config.toml
n_layer = 11
d_model = 320
n_head = 10
n_kv_head = 10
head_dim = 32
d_mlp = 832
vocab_size = 2048
activation = "swiglu"
norm = "rmsnorm"
norm_place = "out"
norm_eps = 1e-06
positions = "rope"
rope_base = 2280.0
rope_fraction = 1.0
qk_norm = true
attn_scale = 0.177
bias = "none"
tie_embeddings = true
parallel_block = false
init = "orth"
init_std_qkv = 0.0203
init_std_o = 0.00434
init_std_up = 0.0203
init_std_down = 0.00269
optimizer = "muon_variant"
lr = 0.0169
lr_mult_up = 1.45
beta1 = 0.95
lr_head = 0.0069
warmup_steps = 39
schedule = "wsd"
decay_fraction = 0.618
decay_shape = "sqrt"
final_lr_fraction = 0.05
batch_tokens = [65536, 131072, 262144]
seq_len = 512
doc_mask = false
z_loss = 0.0001
train_tokens = 800800000
steps = 5655
dataset = "wikipedia_en"
Each number is 50 + 10 x the weight over its row's rms, rounded and kept within 0 to 99. Layers, rows and columns count from 0. The size before them is the row's rms in percent of the matrix's.

# layer 4 attention query, 320x320, rms 0.0848, rows 0-172, columns 160-199
097:46 33 45 41 61 47 49 40 52 38 55 23 39 40 61 51 44 56 43 36 44 49 37 61 54 43 51 22 44 46 46 41 43 44 55 44 46 57 59 52
107:60 37 48 45 50 51 58 46 60 47 73 48 51 63 50 64 57 48 30 47 47 40 44 51 53 57 42 54 50 48 73 46 40 61 60 57 40 48 63 48
094:66 55 45 36 29 52 50 34 46 50 60 54 56 49 44 62 55 48 48 52 46 56 64 51 48 52 34 60 51 50 51 47 29 51 44 61 49 43 56 40
095:30 65 49 52 46 56 46 58 52 39 56 53 32 45 41 61 58 40 39 50 51 52 59 29 45 48 46 51 53 65 50 40 49 46 27 52 60 58 49 31
094:38 37 61 49 44 43 43 44 45 42 40 49 56 49 40 35 45 48 59 37 54 48 48 47 24 56 42 38 52 42 48 37 59 59 43 40 58 43 60 45
102:43 43 49 44 30 41 58 56 54 50 48 43 51 54 77 55 45 60 69 45 45 49 50 59 47 55 47 38 50 54 49 49 32 55 58 43 56 24 42 48
095:28 51 49 58 51 48 39 56 63 45 36 51 55 46 44 48 44 61 42 41 50 44 44 54 56 51 50 34 44 57 51 49 59 33 57 46 39 54 37 53
087:71 50 43 32 35 41 45 61 52 75 58 46 55 51 67 47 43 45 47 58 56 39 43 63 55 48 49 58 50 47 65 64 54 45 57 53 33 49 48 63
088:59 55 52 51 54 41 53 64 57 68 60 39 71 49 45 44 56 40 60 46 46 44 64 53 62 36 46 56 44 50 53 43 55 60 41 67 39 42 68 72
099:26 42 51 47 43 48 65 60 50 37 50 44 37 30 42 58 43 55 40 56 53 50 56 40 55 42 68 31 41 61 56 39 58 25 51 45 53 42 28 55
093:40 63 56 32 37 54 54 40 39 61 50 25 52 55 58 48 51 31 52 43 47 58 50 42 45 49 59 44 50 49 56 53 37 65 56 69 48 48 54 39
088:61 55 49 50 50 42 36 48 31 50 53 55 44 64 56 64 59 49 54 54 48 61 38 73 46 60 62 48 54 48 54 58 53 47 51 52 38 51 62 58
094:74 42 49 55 53 56 40 53 43 50 55 36 51 59 54 41 53 36 75 50 67 39 59 72 49 36 34 57 45 43 60 56 59 44 43 41 31 44 75 48
098:61 38 42 78 44 52 72 52 54 43 58 49 46 57 39 50 69 54 48 39 41 54 46 51 49 61 48 55 53 41 54 63 55 58 57 54 77 49 60 49
090:37 56 56 39 43 50 56 52 51 41 43 54 57 50 47 55 33 54 50 58 46 55 62 34 57 45 52 33 33 36 42 54 62 39 40 65 49 59 50 44
087:29 48 69 44 55 52 35 47 43 59 55 57 65 54 42 44 61 69 61 40 67 35 47 47 44 38 38 26 59 56 49 49 46 29 54 72 46 58 53 40
096:56 56 55 52 37 53 47 58 35 65 38 42 60 71 37 39 45 40 60 36 50 65 60 38 51 39 56 54 62 39 38 45 59 47 32 25 64 40 42 43
103:54 54 44 56 54 50 35 48 19 61 29 39 42 53 49 70 54 37 50 61 46 45 56 58 49 53 51 50 39 41 49 61 53 36 46 48 49 72 58 45
099:20 57 37 49 56 40 39 43 52 47 48 52 44 50 27 68 51 34 43 41 34 66 47 56 56 59 46 52 50 51 58 51 44 51 45 61 55 46 55 37
097:80 61 58 38 47 45 57 62 43 36 53 54 38 40 52 58 52 57 47 68 37 56 65 57 53 46 33 43 42 60 36 67 35 80 51 51 51 51 48 63
095:52 61 70 49 46 52 46 29 39 56 36 43 49 68 39 35 54 66 62 52 59 59 60 58 37 49 48 67 55 36 49 51 60 48 36 57 39 43 53 37
094:34 41 54 49 49 67 51 66 60 58 34 40 26 31 41 43 43 46 42 50 50 45 51 40 56 38 53 41 62 65 38 50 37 55 68 49 53 48 44 54
093:55 49 44 55 47 57 48 64 50 57 59 68 46 52 45 53 38 42 57 46 40 34 65 57 55 52 43 53 67 50 47 70 34 55 69 59 45 59 59 42
099:49 58 39 47 43 46 40 38 55 51 53 65 67 37 33 59 45 65 53 63 55 45 55 48 49 41 42 57 59 62 67 54 70 50 29 74 73 63 54 59
095:54 54 50 62 46 55 57 45 53 45 42 36 69 53 48 62 22 45 52 47 35 50 66 64 33 42 60 55 58 60 53 54 31 35 47 73 51 40 49 56
100:55 41 69 56 55 58 49 43 62 32 55 74 48 57 55 52 57 61 39 67 44 49 68 45 39 27 41 37 21 48 54 67 69 45 51 51 41 56 45 51
105:64 40 47 57 64 55 56 73 48 62 45 45 41 65 59 38 49 43 45 50 46 64 63 73 65 45 51 62 45 41 38 50 59 54 50 56 54 46 73 56
103:31 45 47 55 61 76 61 62 39 50 48 39 31 57 47 66 38 61 64 43 47 57 38 48 43 48 44 64 52 61 52 55 59 47 39 53 53 49 56 50
100:56 39 54 39 44 48 45 44 65 57 41 63 63 58 60 49 42 43 71 36 72 55 58 39 46 51 32 58 43 36 50 61 43 51 42 37 39 45 47 53
101:55 46 55 82 45 42 59 45 69 54 45 64 45 34 64 48 51 46 50 47 68 28 48 55 32 53 33 62 48 42 34 44 53 50 48 54 62 63 53 43
107:45 40 39 64 61 41 44 61 54 42 50 44 54 49 60 58 54 48 66 48 55 37 38 81 39 62 56 48 26 42 56 50 52 45 52 30 34 51 66 33
102:56 30 44 52 35 38 55 42 34 54 45 47 57 45 52 36 28 53 66 56 43 46 61 37 41 36 37 56 31 46 67 57 61 44 28 53 60 47 46 48
091:55 61 49 47 40 55 50 52 62 52 41 55 60 61 43 46 54 31 28 35 55 63 46 48 45 44 61 44 42 46 68 43 53 63 45 36 33 46 39 53
095:45 48 49 53 66 74 44 51 54 52 44 65 55 65 44 56 39 45 65 48 57 50 53 51 61 43 53 68 64 58 44 41 43 59 42 23 51 44 61 24
082:51 43 52 55 67 55 45 40 56 59 34 51 44 57 62 51 55 66 55 36 72 45 38 47 50 44 42 54 47 35 35 51 47 41 49 52 42 63 67 51
089:58 56 48 45 49 39 64 35 55 46 29 37 57 37 39 52 50 63 39 47 52 48 57 46 25 51 64 48 43 52 57 44 45 35 43 68 57 44 58 62
098:52 47 50 32 70 54 57 49 42 40 54 58 11 43 52 60 62 43 40 47 52 53 52 59 71 54 34 48 46 48 40 37 50 42 41 46 46 56 25 55
093:54 43 42 54 38 53 40 42 49 67 52 57 37 49 41 47 43 64 58 48 47 49 29 57 42 47 52 40 38 37 61 47 64 47 59 49 58 50 46 49
092:45 73 64 39 49 43 28 48 34 29 54 57 51 50 70 55 36 59 70 46 52 57 50 44 50 44 50 57 58 62 58 43 40 52 54 39 52 50 49 54
094:48 48 52 55 36 50 50 57 54 43 46 50 72 66 49 45 50 45 51 40 58 51 57 53 59 62 51 41 37 70 61 41 58 65 60 56 56 52 52 36
095:46 51 52 53 46 38 40 60 41 65 45 55 39 43 52 51 43 44 45 64 45 43 36 52 55 40 61 61 57 47 43 49 51 50 43 41 29 61 42 59
084:58 42 46 59 44 46 49 36 47 52 42 54 68 64 54 45 45 66 67 55 69 62 46 51 43 49 47 53 48 45 37 53 53 43 32 51 35 49 49 49
087:74 54 48 62 53 51 33 63 48 52 52 36 52 56 54 37 56 46 64 58 67 44 31 53 60 68 43 56 69 44 33 71 49 65 55 42 54 54 50 48
097:49 30 48 50 51 65 43 42 44 53 63 53 38 42 52 61 42 43 44 50 39 60 44 60 61 43 40 65 48 53 35 49 56 46 43 44 63 61 48 60
095:57 46 46 60 39 38 46 43 48 43 24 40 52 47 28 44 36 40 64 46 56 49 60 50 38 48 46 45 45 52 35 42 51 54 62 63 55 55 60 63
085:40 62 36 56 38 57 74 56 59 43 51 47 57 36 57 63 49 39 50 53 43 35 41 47 56 55 51 69 55 35 48 52 34 53 59 60 45 53 45 62
095:57 53 56 42 38 62 55 54 32 60 51 45 44 65 39 29 29 63 46 51 59 20 45 44 39 52 50 47 49 47 44 47 36 38 44 60 54 57 56 47
091:51 53 40 51 53 63 27 55 59 31 33 48 37 49 61 62 63 62 50 73 56 35 57 47 51 55 51 42 38 45 36 33 42 46 60 44 57 66 45 50
081:31 39 61 49 50 64 67 71 64 52 65 45 59 51 54 34 52 69 56 36 41 39 47 41 67 57 42 37 49 52 44 54 45 34 47 60 38 42 44 45
099:43 45 49 15 41 42 44 46 47 44 65 58 30 45 51 61 68 58 35 45 45 51 47 41 40 36 59 42 48 61 50 49 53 51 38 34 46 44 38 49
098:55 36 75 57 55 54 59 50 31 54 42 54 43 74 45 59 57 52 59 52 56 52 34 53 39 52 43 63 35 35 54 51 54 43 44 63 36 58 55 42
094:66 35 66 66 74 42 50 44 60 59 71 58 31 76 40 52 51 48 46 53 51 63 50 54 40 50 70 56 44 62 44 56 67 48 55 55 38 39 62 60
084:64 32 46 63 62 36 46 32 48 52 54 27 35 53 51 40 34 57 54 41 68 47 36 46 37 44 43 46 36 44 51 45 50 39 50 42 56 51 63 55
075:42 50 59 56 30 40 60 61 50 54 52 39 34 42 35 35 49 45 64 50 51 45 43 53 46 32 56 51 40 56 48 51 60 55 44 64 67 69 45 59
099:49 54 55 39 29 50 40 31 52 47 41 50 48 50 52 46 36 45 39 62 47 60 63 38 23 64 49 30 53 48 55 21 25 47 40 44 64 45 42 45
102:39 38 56 42 37 55 54 61 47 57 53 50 46 50 54 33 43 54 49 63 63 52 58 60 58 55 52 34 41 41 48 32 66 27 40 59 55 48 59 58
099:52 47 52 51 57 50 52 58 66 31 55 42 40 73 33 56 66 39 57 43 52 61 49 73 41 48 40 63 54 66 47 57 66 63 51 36 57 46 43 49
105:27 49 48 49 59 43 45 54 42 41 32 47 44 55 41 57 53 44 54 56 50 49 42 51 51 40 33 47 44 34 51 57 44 46 29 41 62 56 40 52
107:52 40 53 54 44 42 53 53 57 60 50 40 57 42 68 40 48 56 52 57 41 65 50 74 58 50 52 37 55 33 52 45 49 30 52 34 53 45 41 49
103:55 50 66 47 43 62 32 56 41 35 51 54 43 44 62 46 55 49 66 42 39 46 28 63 45 48 61 49 46 36 27 53 61 52 50 52 41 50 30 35
102:39 37 65 45 46 43 55 46 57 55 40 34 58 53 48 63 37 61 48 31 37 54 52 53 45 44 43 41 52 61 54 62 58 45 32 56 64 49 53 46
104:43 60 63 47 48 46 40 40 57 66 52 67 37 65 52 47 59 45 60 54 39 49 45 54 46 67 61 58 54 59 59 56 63 58 40 53 50 61 35 39
107:55 57 47 44 43 32 54 52 52 61 45 47 30 44 61 52 29 54 44 42 58 48 45 43 57 57 42 42 49 41 50 45 36 47 39 36 43 67 50 53
102:48 51 50 52 28 45 55 47 57 39 52 48 43 48 44 31 43 36 46 46 36 33 51 57 56 19 28 40 35 50 68 53 49 68 53 69 32 38 53 49
095:54 40 49 52 57 34 55 55 36 43 61 53 49 56 49 60 58 45 40 53 52 36 67 59 45 58 69 57 54 44 44 40 50 53 48 54 62 38 42 60
094:49 65 53 63 30 33 54 65 52 48 41 60 48 38 36 53 40 76 54 66 64 58 47 42 46 41 57 52 62 55 59 46 52 58 64 33 53 53 43 26
095:59 34 63 58 55 51 42 48 68 48 48 57 47 26 39 36 60 52 45 40 56 43 54 46 43 59 35 43 57 45 46 48 54 44 45 45 48 44 51 73
093:40 59 56 37 35 33 41 51 60 52 51 51 59 39 43 78 53 47 78 56 48 61 55 55 48 37 71 48 39 46 43 41 34 60 54 47 61 34 53 48
096:53 46 54 38 58 62 31 51 51 62 56 47 70 58 49 55 66 50 23 48 68 32 52 54 50 59 61 51 56 60 52 45 46 50 58 35 54 62 35 55
098:50 33 47 39 37 34 37 38 54 52 45 31 54 38 38 42 40 54 66 53 53 53 37 34 52 56 55 44 40 41 59 49 74 54 40 41 44 59 65 44
098:52 42 50 47 54 61 52 59 49 56 45 62 40 57 54 35 51 57 39 46 72 42 43 72 45 33 44 44 52 42 59 34 58 53 48 37 46 59 38 56
086:53 34 55 47 60 56 45 53 54 48 53 36 37 56 58 51 55 30 53 58 58 33 51 34 65 47 36 56 53 44 44 48 35 62 61 54 50 42 66 66
096:60 37 38 63 64 51 50 49 51 49 56 65 36 41 61 48 64 47 60 31 52 56 46 55 44 51 48 55 48 55 44 63 56 50 41 57 35 62 64 32
101:53 47 64 50 25 51 53 47 40 52 45 50 46 49 55 53 51 56 45 42 62 44 52 42 27 49 43 44 64 72 41 41 43 52 45 53 54 46 49 29
088:69 51 53 42 40 42 49 59 50 66 56 31 52 31 41 45 58 36 40 65 58 54 42 50 69 48 38 63 60 60 46 60 48 58 33 49 52 58 38 54
094:56 41 56 65 44 52 52 44 52 42 37 32 58 52 49 61 41 52 53 59 39 59 41 33 50 49 32 48 47 50 55 62 58 79 41 59 71 47 59 40
089:42 68 38 41 43 55 50 51 51 45 61 57 40 34 49 56 53 60 58 39 58 36 55 47 50 51 50 65 47 60 49 45 61 51 34 48 74 34 32 46
101:48 38 65 33 55 72 54 60 61 52 51 57 36 47 44 51 62 46 38 50 49 38 42 47 50 51 45 45 43 62 45 36 62 52 67 28 66 56 46 41
095:59 57 63 33 40 32 60 58 61 55 54 62 46 52 63 50 50 41 59 53 52 54 48 48 54 40 37 62 59 57 41 49 56 55 60 49 46 77 59 50
095:74 47 32 52 45 49 58 50 77 50 47 40 55 29 42 59 59 61 52 38 54 41 46 46 57 46 38 55 60 40 46 54 43 49 53 44 43 39 53 48
101:43 40 31 59 54 44 63 37 44 47 52 39 51 51 59 62 20 48 57 58 58 50 53 58 57 68 41 58 36 47 49 58 61 46 66 68 60 59 43 50
098:47 39 45 61 74 66 50 50 52 65 43 57 43 54 49 57 48 48 36 45 54 65 65 52 53 36 34 69 41 47 46 48 59 43 38 66 58 41 60 39
092:63 47 54 53 38 55 56 65 53 39 43 54 41 67 49 56 54 75 63 60 69 39 41 50 63 50 37 47 38 48 65 67 46 57 52 40 37 54 37 48
102:53 48 56 64 54 71 46 55 58 40 46 64 57 46 64 52 62 49 51 50 49 24 61 47 47 43 58 71 46 47 50 42 62 59 63 17 41 59 46 47
103:59 47 53 45 72 52 51 47 51 63 55 53 76 57 58 44 65 43 42 46 47 67 36 66 64 52 51 51 49 47 53 54 47 39 62 40 33 52 38 61
099:47 60 59 48 71 51 75 48 58 58 58 60 40 58 53 41 46 43 42 36 59 47 25 56 46 45 52 60 47 58 41 43 63 52 56 40 69 56 50 53
092:52 46 59 62 49 38 53 53 47 50 53 34 60 63 57 59 44 31 58 56 47 61 48 57 42 55 57 45 51 42 59 39 47 49 27 50 50 33 70 49
100:62 42 64 43 42 45 63 33 52 37 54 38 38 60 39 31 43 33 69 48 49 41 46 43 45 48 44 57 41 30 47 47 64 69 43 56 26 38 52 46
105:40 54 54 50 51 44 63 26 45 48 58 41 48 55 47 44 50 28 53 48 48 42 37 57 47 44 62 51 48 33 41 50 51 54 37 36 51 54 48 54
104:46 51 49 45 46 51 33 51 52 66 44 39 52 59 59 52 47 39 47 40 50 62 31 44 49 62 44 55 58 28 39 54 58 63 49 34 70 59 34 53
097:48 47 34 48 61 56 65 41 50 51 53 41 61 40 59 44 56 68 41 42 61 47 44 53 49 52 56 43 68 40 43 51 58 43 52 36 52 59 44 55
101:57 44 55 44 47 55 43 57 43 72 53 29 31 46 55 44 43 58 68 41 50 40 62 37 53 46 50 38 51 69 54 69 46 55 40 59 45 51 41 41
103:46 39 42 39 59 49 50 51 63 40 45 52 61 40 37 52 26 45 44 51 58 39 58 50 51 56 56 40 52 31 54 61 50 60 60 59 46 60 60 43
099:54 56 37 52 51 46 32 48 66 47 44 55 42 45 65 57 60 52 51 59 49 51 31 50 51 63 60 60 51 61 38 54 63 49 46 50 56 68 49 45
102:56 45 70 43 43 43 48 44 52 41 47 41 52 72 59 39 43 54 68 59 44 40 47 59 57 60 41 33 48 26 42 59 51 41 27 56 62 43 39 33
101:57 46 53 63 41 44 49 46 44 45 47 52 65 29 61 54 46 44 50 54 41 46 64 42 51 45 63 50 49 52 53 65 51 38 26 51 50 49 44 52
094:53 41 39 57 36 57 52 48 56 54 62 49 57 23 67 47 57 48 50 68 46 49 53 52 49 25 37 60 47 53 45 48 30 60 50 46 48 32 33 61
106:45 60 69 50 49 64 50 54 51 42 35 46 58 38 47 41 50 49 62 35 36 54 43 54 44 57 58 65 49 28 47 53 37 42 56 50 53 63 57 47
093:59 37 37 50 38 56 38 49 49 60 47 50 57 39 59 51 54 44 51 58 54 43 40 63 56 50 23 71 66 34 60 55 46 71 50 67 47 49 26 56
091:56 62 55 44 55 52 48 50 53 43 61 49 66 66 58 45 52 47 55 59 51 62 47 43 54 69 49 49 50 66 57 39 41 42 43 47 59 53 46 43
103:45 52 21 43 51 47 62 63 67 40 42 62 63 50 49 49 39 70 55 42 35 36 40 51 59 28 38 43 36 67 60 52 47 40 63 56 35 50 54 64
130:53 59 43 37 30 44 24 45 38 58 51 52 51 54 57 61 46 48 71 39 58 56 47 57 47 55 36 51 59 46 73 74 46 50 62 60 45 56 52 34
115:43 57 41 52 61 53 41 44 44 48 57 52 46 62 58 48 51 54 41 46 64 38 45 47 34 56 51 49 55 49 64 40 52 46 55 36 45 70 53 45
108:34 41 62 41 48 51 43 63 47 53 32 64 25 39 48 51 43 47 35 53 48 49 44 53 43 53 54 47 45 45 52 43 40 38 47 46 42 44 47 34
108:66 33 66 42 55 71 48 53 47 57 73 56 55 41 48 49 54 44 54 40 38 55 54 42 52 40 66 56 48 61 32 35 40 65 32 41 69 52 55 62
108:52 50 44 57 52 44 50 57 54 16 53 71 55 57 65 48 51 50 44 46 32 39 54 54 68 37 43 67 62 73 44 33 54 64 65 40 48 48 39 50
100:32 49 54 55 37 43 46 45 58 55 50 69 37 58 53 56 61 51 44 45 55 28 37 34 45 39 42 48 42 36 52 29 60 46 54 46 42 52 48 52
102:51 68 53 48 49 36 31 44 44 48 36 37 49 50 68 61 43 36 59 48 28 34 40 56 40 47 44 45 56 60 48 50 41 55 47 54 45 45 53 46
103:65 58 44 48 50 50 28 46 52 43 57 38 50 55 54 58 42 62 58 68 45 58 50 41 46 60 62 56 35 35 57 58 26 55 47 56 42 47 68 46
094:42 51 45 61 47 62 50 44 54 53 36 50 46 35 61 45 46 56 47 60 54 71 66 43 40 57 70 53 48 52 62 51 43 53 44 61 51 34 57 42
112:51 58 42 43 58 62 57 40 49 53 69 41 43 72 58 35 50 64 79 56 60 53 39 59 48 38 59 57 57 31 61 60 59 75 35 48 56 38 54 54
090:34 42 65 61 29 36 42 53 50 62 42 52 42 65 43 53 64 53 54 35 59 36 50 65 57 42 39 45 51 43 48 69 54 59 56 40 61 48 48 56
107:49 54 56 59 45 47 58 45 52 50 64 55 57 46 56 53 56 46 63 24 52 45 44 41 49 57 53 41 62 48 54 44 41 38 38 65 40 42 48 42
090:55 38 50 62 46 46 51 52 39 57 55 59 40 62 58 64 54 45 61 69 43 61 47 54 26 68 64 49 46 44 52 50 65 40 50 45 55 37 42 50
099:49 63 71 54 46 51 50 47 36 55 54 51 45 50 54 53 37 60 62 29 42 50 47 56 62 59 51 47 52 38 40 60 57 48 45 70 34 70 45 46
092:37 62 48 42 57 62 35 55 45 41 62 47 43 45 56 55 53 53 61 51 54 55 54 52 63 52 55 40 69 42 39 50 52 54 43 54 46 56 54 34
087:55 39 55 43 35 49 45 54 57 58 60 43 30 31 43 43 46 60 34 52 50 31 49 62 51 48 59 47 45 48 48 39 46 55 59 63 47 60 49 57
095:40 48 35 27 39 57 36 42 66 55 50 53 58 36 62 65 65 55 46 39 54 49 38 46 69 56 51 38 43 37 37 36 64 58 31 43 58 64 35 50
100:49 52 44 33 53 49 46 55 62 42 48 52 35 21 59 47 50 54 44 53 43 61 49 52 67 44 50 44 68 58 59 51 48 67 64 43 44 58 38 60
110:69 58 63 56 40 61 45 54 54 45 42 38 41 69 60 59 51 43 53 60 58 53 54 61 56 45 44 56 58 55 49 58 42 50 53 61 39 37 50 84
106:51 52 54 49 41 60 40 50 66 51 54 43 52 46 46 58 61 51 38 57 64 49 51 35 53 51 43 50 52 58 63 52 58 46 62 46 55 61 49 46
099:69 58 62 47 41 67 43 54 35 57 46 52 46 53 44 38 65 48 49 48 52 42 35 41 43 47 54 51 46 38 36 45 36 57 60 57 60 46 46 58
104:48 40 65 62 71 50 58 41 59 31 50 62 37 63 44 50 68 35 45 55 53 57 72 49 52 63 49 61 49 44 45 55 44 57 48 52 47 53 48 54
108:59 48 33 65 72 61 55 50 60 49 57 40 48 59 41 62 50 65 50 63 43 51 44 72 59 45 67 39 44 53 60 49 54 40 61 50 61 40 63 71
101:50 44 58 39 42 54 45 61 27 53 51 40 48 42 48 27 43 57 54 47 40 36 66 54 60 43 38 47 45 41 54 58 55 59 58 56 59 56 49 54
103:50 64 49 50 41 57 40 51 36 55 48 29 48 49 70 47 52 46 51 42 59 45 70 52 32 52 63 52 40 45 36 54 33 45 61 48 48 41 66 45
102:41 47 50 55 67 50 54 54 27 53 50 50 48 33 49 31 48 62 69 34 60 56 41 46 50 32 54 57 61 57 49 66 66 30 35 54 42 39 75 56
103:43 55 49 45 44 53 34 50 39 59 60 49 46 47 63 53 50 48 44 43 53 47 49 50 43 57 62 71 54 43 53 48 57 49 48 48 65 43 51 58
095:49 45 40 50 44 42 57 64 43 53 62 43 81 28 53 44 53 53 30 50 52 64 49 43 41 36 66 41 55 56 50 37 51 54 35 54 61 46 49 62
091:51 28 47 44 44 58 46 48 44 56 54 68 31 41 61 46 66 51 50 52 53 49 54 45 50 49 51 54 41 56 54 33 22 46 43 69 36 60 37 50
089:61 43 54 60 32 45 51 54 46 57 53 46 50 49 33 27 43 48 48 52 61 58 50 55 67 45 53 53 51 46 64 57 41 35 56 48 45 52 46 63
093:57 50 49 50 61 50 54 48 26 44 52 78 57 66 46 57 56 59 48 51 39 48 59 44 32 42 52 53 59 34 47 41 51 48 61 56 39 39 39 42
092:61 48 69 58 67 68 44 44 39 56 60 68 55 53 46 57 49 47 47 52 43 58 53 29 28 35 60 42 47 58 51 61 37 63 48 52 59 67 35 49
090:60 57 47 48 57 44 45 67 59 46 57 41 63 47 36 65 43 54 22 56 43 55 67 57 41 52 52 50 48 49 52 53 58 39 56 59 76 39 60 46
093:47 43 69 55 35 70 47 42 38 44 54 51 26 71 37 66 44 37 69 48 58 45 57 55 59 61 57 65 58 45 59 45 38 46 43 56 52 39 51 64
099:50 43 58 59 56 48 47 51 59 61 36 43 43 49 58 40 52 45 55 50 52 25 42 53 49 59 56 38 46 33 56 52 56 45 54 20 55 51 45 50
097:45 47 57 41 43 59 62 50 70 53 50 45 66 65 39 27 35 57 49 56 49 35 49 47 37 71 64 44 37 52 51 48 45 29 55 61 50 41 47 51
094:59 41 54 52 66 35 44 53 54 59 59 54 34 51 47 54 58 48 47 53 58 58 38 46 50 52 54 50 59 56 54 54 41 41 54 44 40 58 34 32
094:40 42 45 41 57 46 62 41 45 64 46 63 60 54 47 42 40 62 46 68 49 43 53 73 40 32 57 60 41 66 50 51 46 51 58 34 41 36 70 41
102:48 57 45 43 52 52 53 59 40 48 44 54 60 47 29 26 45 44 61 47 37 57 40 41 39 45 37 46 61 40 49 37 74 53 41 45 51 45 49 46
096:43 48 36 40 36 55 56 61 42 44 39 51 64 51 43 59 46 45 35 47 45 34 56 43 59 34 49 43 49 61 49 55 19 56 45 41 58 48 51 40
107:47 76 41 47 62 38 51 46 42 57 64 51 75 60 46 45 51 50 53 49 49 49 32 34 58 55 59 44 50 43 26 45 29 68 52 42 56 50 53 48
095:59 66 60 65 42 47 55 64 57 47 60 49 43 42 55 52 42 39 36 25 39 68 39 49 63 51 60 35 69 51 31 54 60 51 59 44 71 52 56 51
102:53 59 50 34 52 63 46 42 42 51 45 59 40 38 50 54 51 49 52 44 46 69 21 41 58 46 58 40 55 66 52 47 59 49 50 31 23 49 49 48
108:53 39 35 43 60 60 43 55 58 49 32 60 68 53 48 35 37 43 58 64 62 41 72 53 56 58 43 63 39 42 43 53 41 62 60 59 62 42 48 49
093:62 55 49 62 70 29 33 42 39 50 42 62 60 55 59 52 65 53 52 63 40 45 37 56 51 53 45 45 61 54 33 53 62 66 42 60 48 46 63 71
105:61 52 39 51 68 49 40 62 57 71 42 47 55 59 50 33 55 45 59 50 52 53 52 56 58 53 74 61 45 55 56 53 49 60 50 24 54 59 48 61
101:50 37 42 56 64 45 59 28 43 33 47 47 42 63 46 39 51 59 43 47 57 70 55 48 42 34 43 50 27 44 50 45 55 68 58 51 53 42 52 68
089:38 46 40 58 42 61 47 52 77 53 43 70 50 46 38 46 44 46 42 33 63 36 44 33 69 54 39 53 51 51 49 49 55 56 48 57 50 57 55 58
096:52 59 41 47 48 48 54 62 58 59 51 61 79 47 47 46 42 46 45 37 47 47 47 38 55 54 56 62 48 44 54 38 71 45 39 45 36 67 47 47
100:47 60 50 47 67 55 53 34 47 40 49 56 30 44 60 44 58 45 63 54 53 71 55 36 67 57 43 60 57 59 21 59 50 50 44 52 36 59 45 36
104:52 41 48 35 53 45 65 42 39 56 50 61 57 51 45 27 52 58 33 33 57 53 76 54 52 36 41 41 46 51 49 55 68 40 65 65 55 55 49 57
146:41 40 59 58 45 53 63 36 61 41 55 40 51 54 50 34 51 51 44 40 53 53 39 62 52 46 48 38 46 60 42 35 46 47 52 51 48 49 64 62
104:41 57 48 48 41 42 46 48 60 57 62 48 33 56 58 54 30 62 72 54 51 49 55 33 60 67 47 57 38 65 49 60 46 66 48 61 55 35 55 34
114:66 54 33 66 58 54 61 51 56 44 59 53 48 69 47 73 65 56 35 45 57 50 50 66 72 53 49 55 64 52 53 45 68 49 53 45 50 59 45 57
099:53 49 56 60 59 48 41 57 48 44 40 52 72 68 56 62 52 46 54 61 46 24 52 56 42 55 46 48 43 49 45 47 45 63 32 55 43 57 38 60
100:63 30 29 48 44 42 53 31 51 50 60 60 50 60 61 45 54 60 52 40 48 53 49 36 57 45 47 47 52 51 49 63 68 74 63 37 45 64 53 56
099:54 42 46 35 51 55 52 49 42 48 63 46 61 55 39 73 48 55 27 61 56 37 37 60 43 36 59 49 78 31 52 57 46 50 40 39 46 64 41 50
101:71 45 41 46 47 56 38 51 69 52 41 65 32 52 67 65 62 53 49 63 47 53 44 41 36 44 56 47 51 50 42 25 38 60 69 36 56 41 33 47
100:36 53 57 62 57 56 51 46 52 42 59 56 32 44 35 45 35 53 48 46 59 58 35 55 43 39 26 45 31 56 48 54 66 40 54 53 52 55 56 55
086:35 63 73 48 49 40 54 43 66 55 42 50 43 73 52 44 48 48 55 30 51 61 63 36 52 51 49 59 47 61 59 57 61 52 50 42 53 40 58 26
092:54 40 53 44 47 49 61 59 46 39 32 60 61 43 65 39 62 45 42 42 54 45 51 57 69 57 44 54 42 47 43 44 48 44 65 47 38 54 61 39
094:72 42 55 40 45 59 49 47 63 51 50 47 37 65 60 58 57 62 45 41 63 43 45 59 39 65 43 44 45 53 59 59 66 56 40 63 25 51 51 48
095:52 49 50 35 49 30 46 57 43 47 51 56 49 61 37 47 43 48 47 45 41 71 34 65 57 52 42 57 55 54 64 58 57 53 51 46 36 41 49 53
097:44 45 60 65 48 49 55 61 40 58 59 48 35 67 41 57 55 53 38 50 37 61 46 42 53 48 36 62 57 60 57 68 49 53 67 63 58 38 65 57
096:57 51 48 32 49 59 55 52 74 52 44 45 57 46 48 46 67 49 62 57 36 46 60 51 58 49 58 46 52 47 32 34 44 44 46 40 70 53 39 59
090:60 45 40 43 30 56 56 41 50 58 67 56 41 47 52 73 56 51 48 54 58 51 53 43 28 48 50 38 56 58 54 47 30 56 58 51 50 43 44 38
089:53 69 54 50 66 59 42 62 43 47 38 52 48 62 58 69 54 51 58 33 55 71 46 46 45 51 43 28 47 42 48 69 41 16 45 56 60 68 64 44
112:40 61 44 62 53 47 66 45 65 31 50 52 39 52 54 43 58 54 34 64 52 50 46 49 49 56 50 40 47 46 40 34 45 50 49 39 56 47 49 54
098:51 62 46 30 54 55 37 51 39 64 55 66 54 47 46 61 61 46 42 46 58 42 61 38 60 46 52 37 62 50 64 47 54 51 50 56 51 55 42 46
084:55 55 41 28 44 47 46 48 47 51 56 43 54 43 46 62 43 59 59 39 56 49 34 45 36 59 63 49 47 41 63 37 75 48 22 47 39 50 30 45
096:46 61 67 47 57 47 50 66 45 48 65 35 53 51 39 53 60 68 52 40 65 51 47 54 55 74 63 56 54 35 40 47 61 49 49 54 53 47 50 42
090:53 65 63 63 69 63 68 64 39 43 57 60 46 55 63 44 35 64 52 52 50 63 45 52 54 53 58 68 53 66 38 71 54 50 55 50 49 45 57 42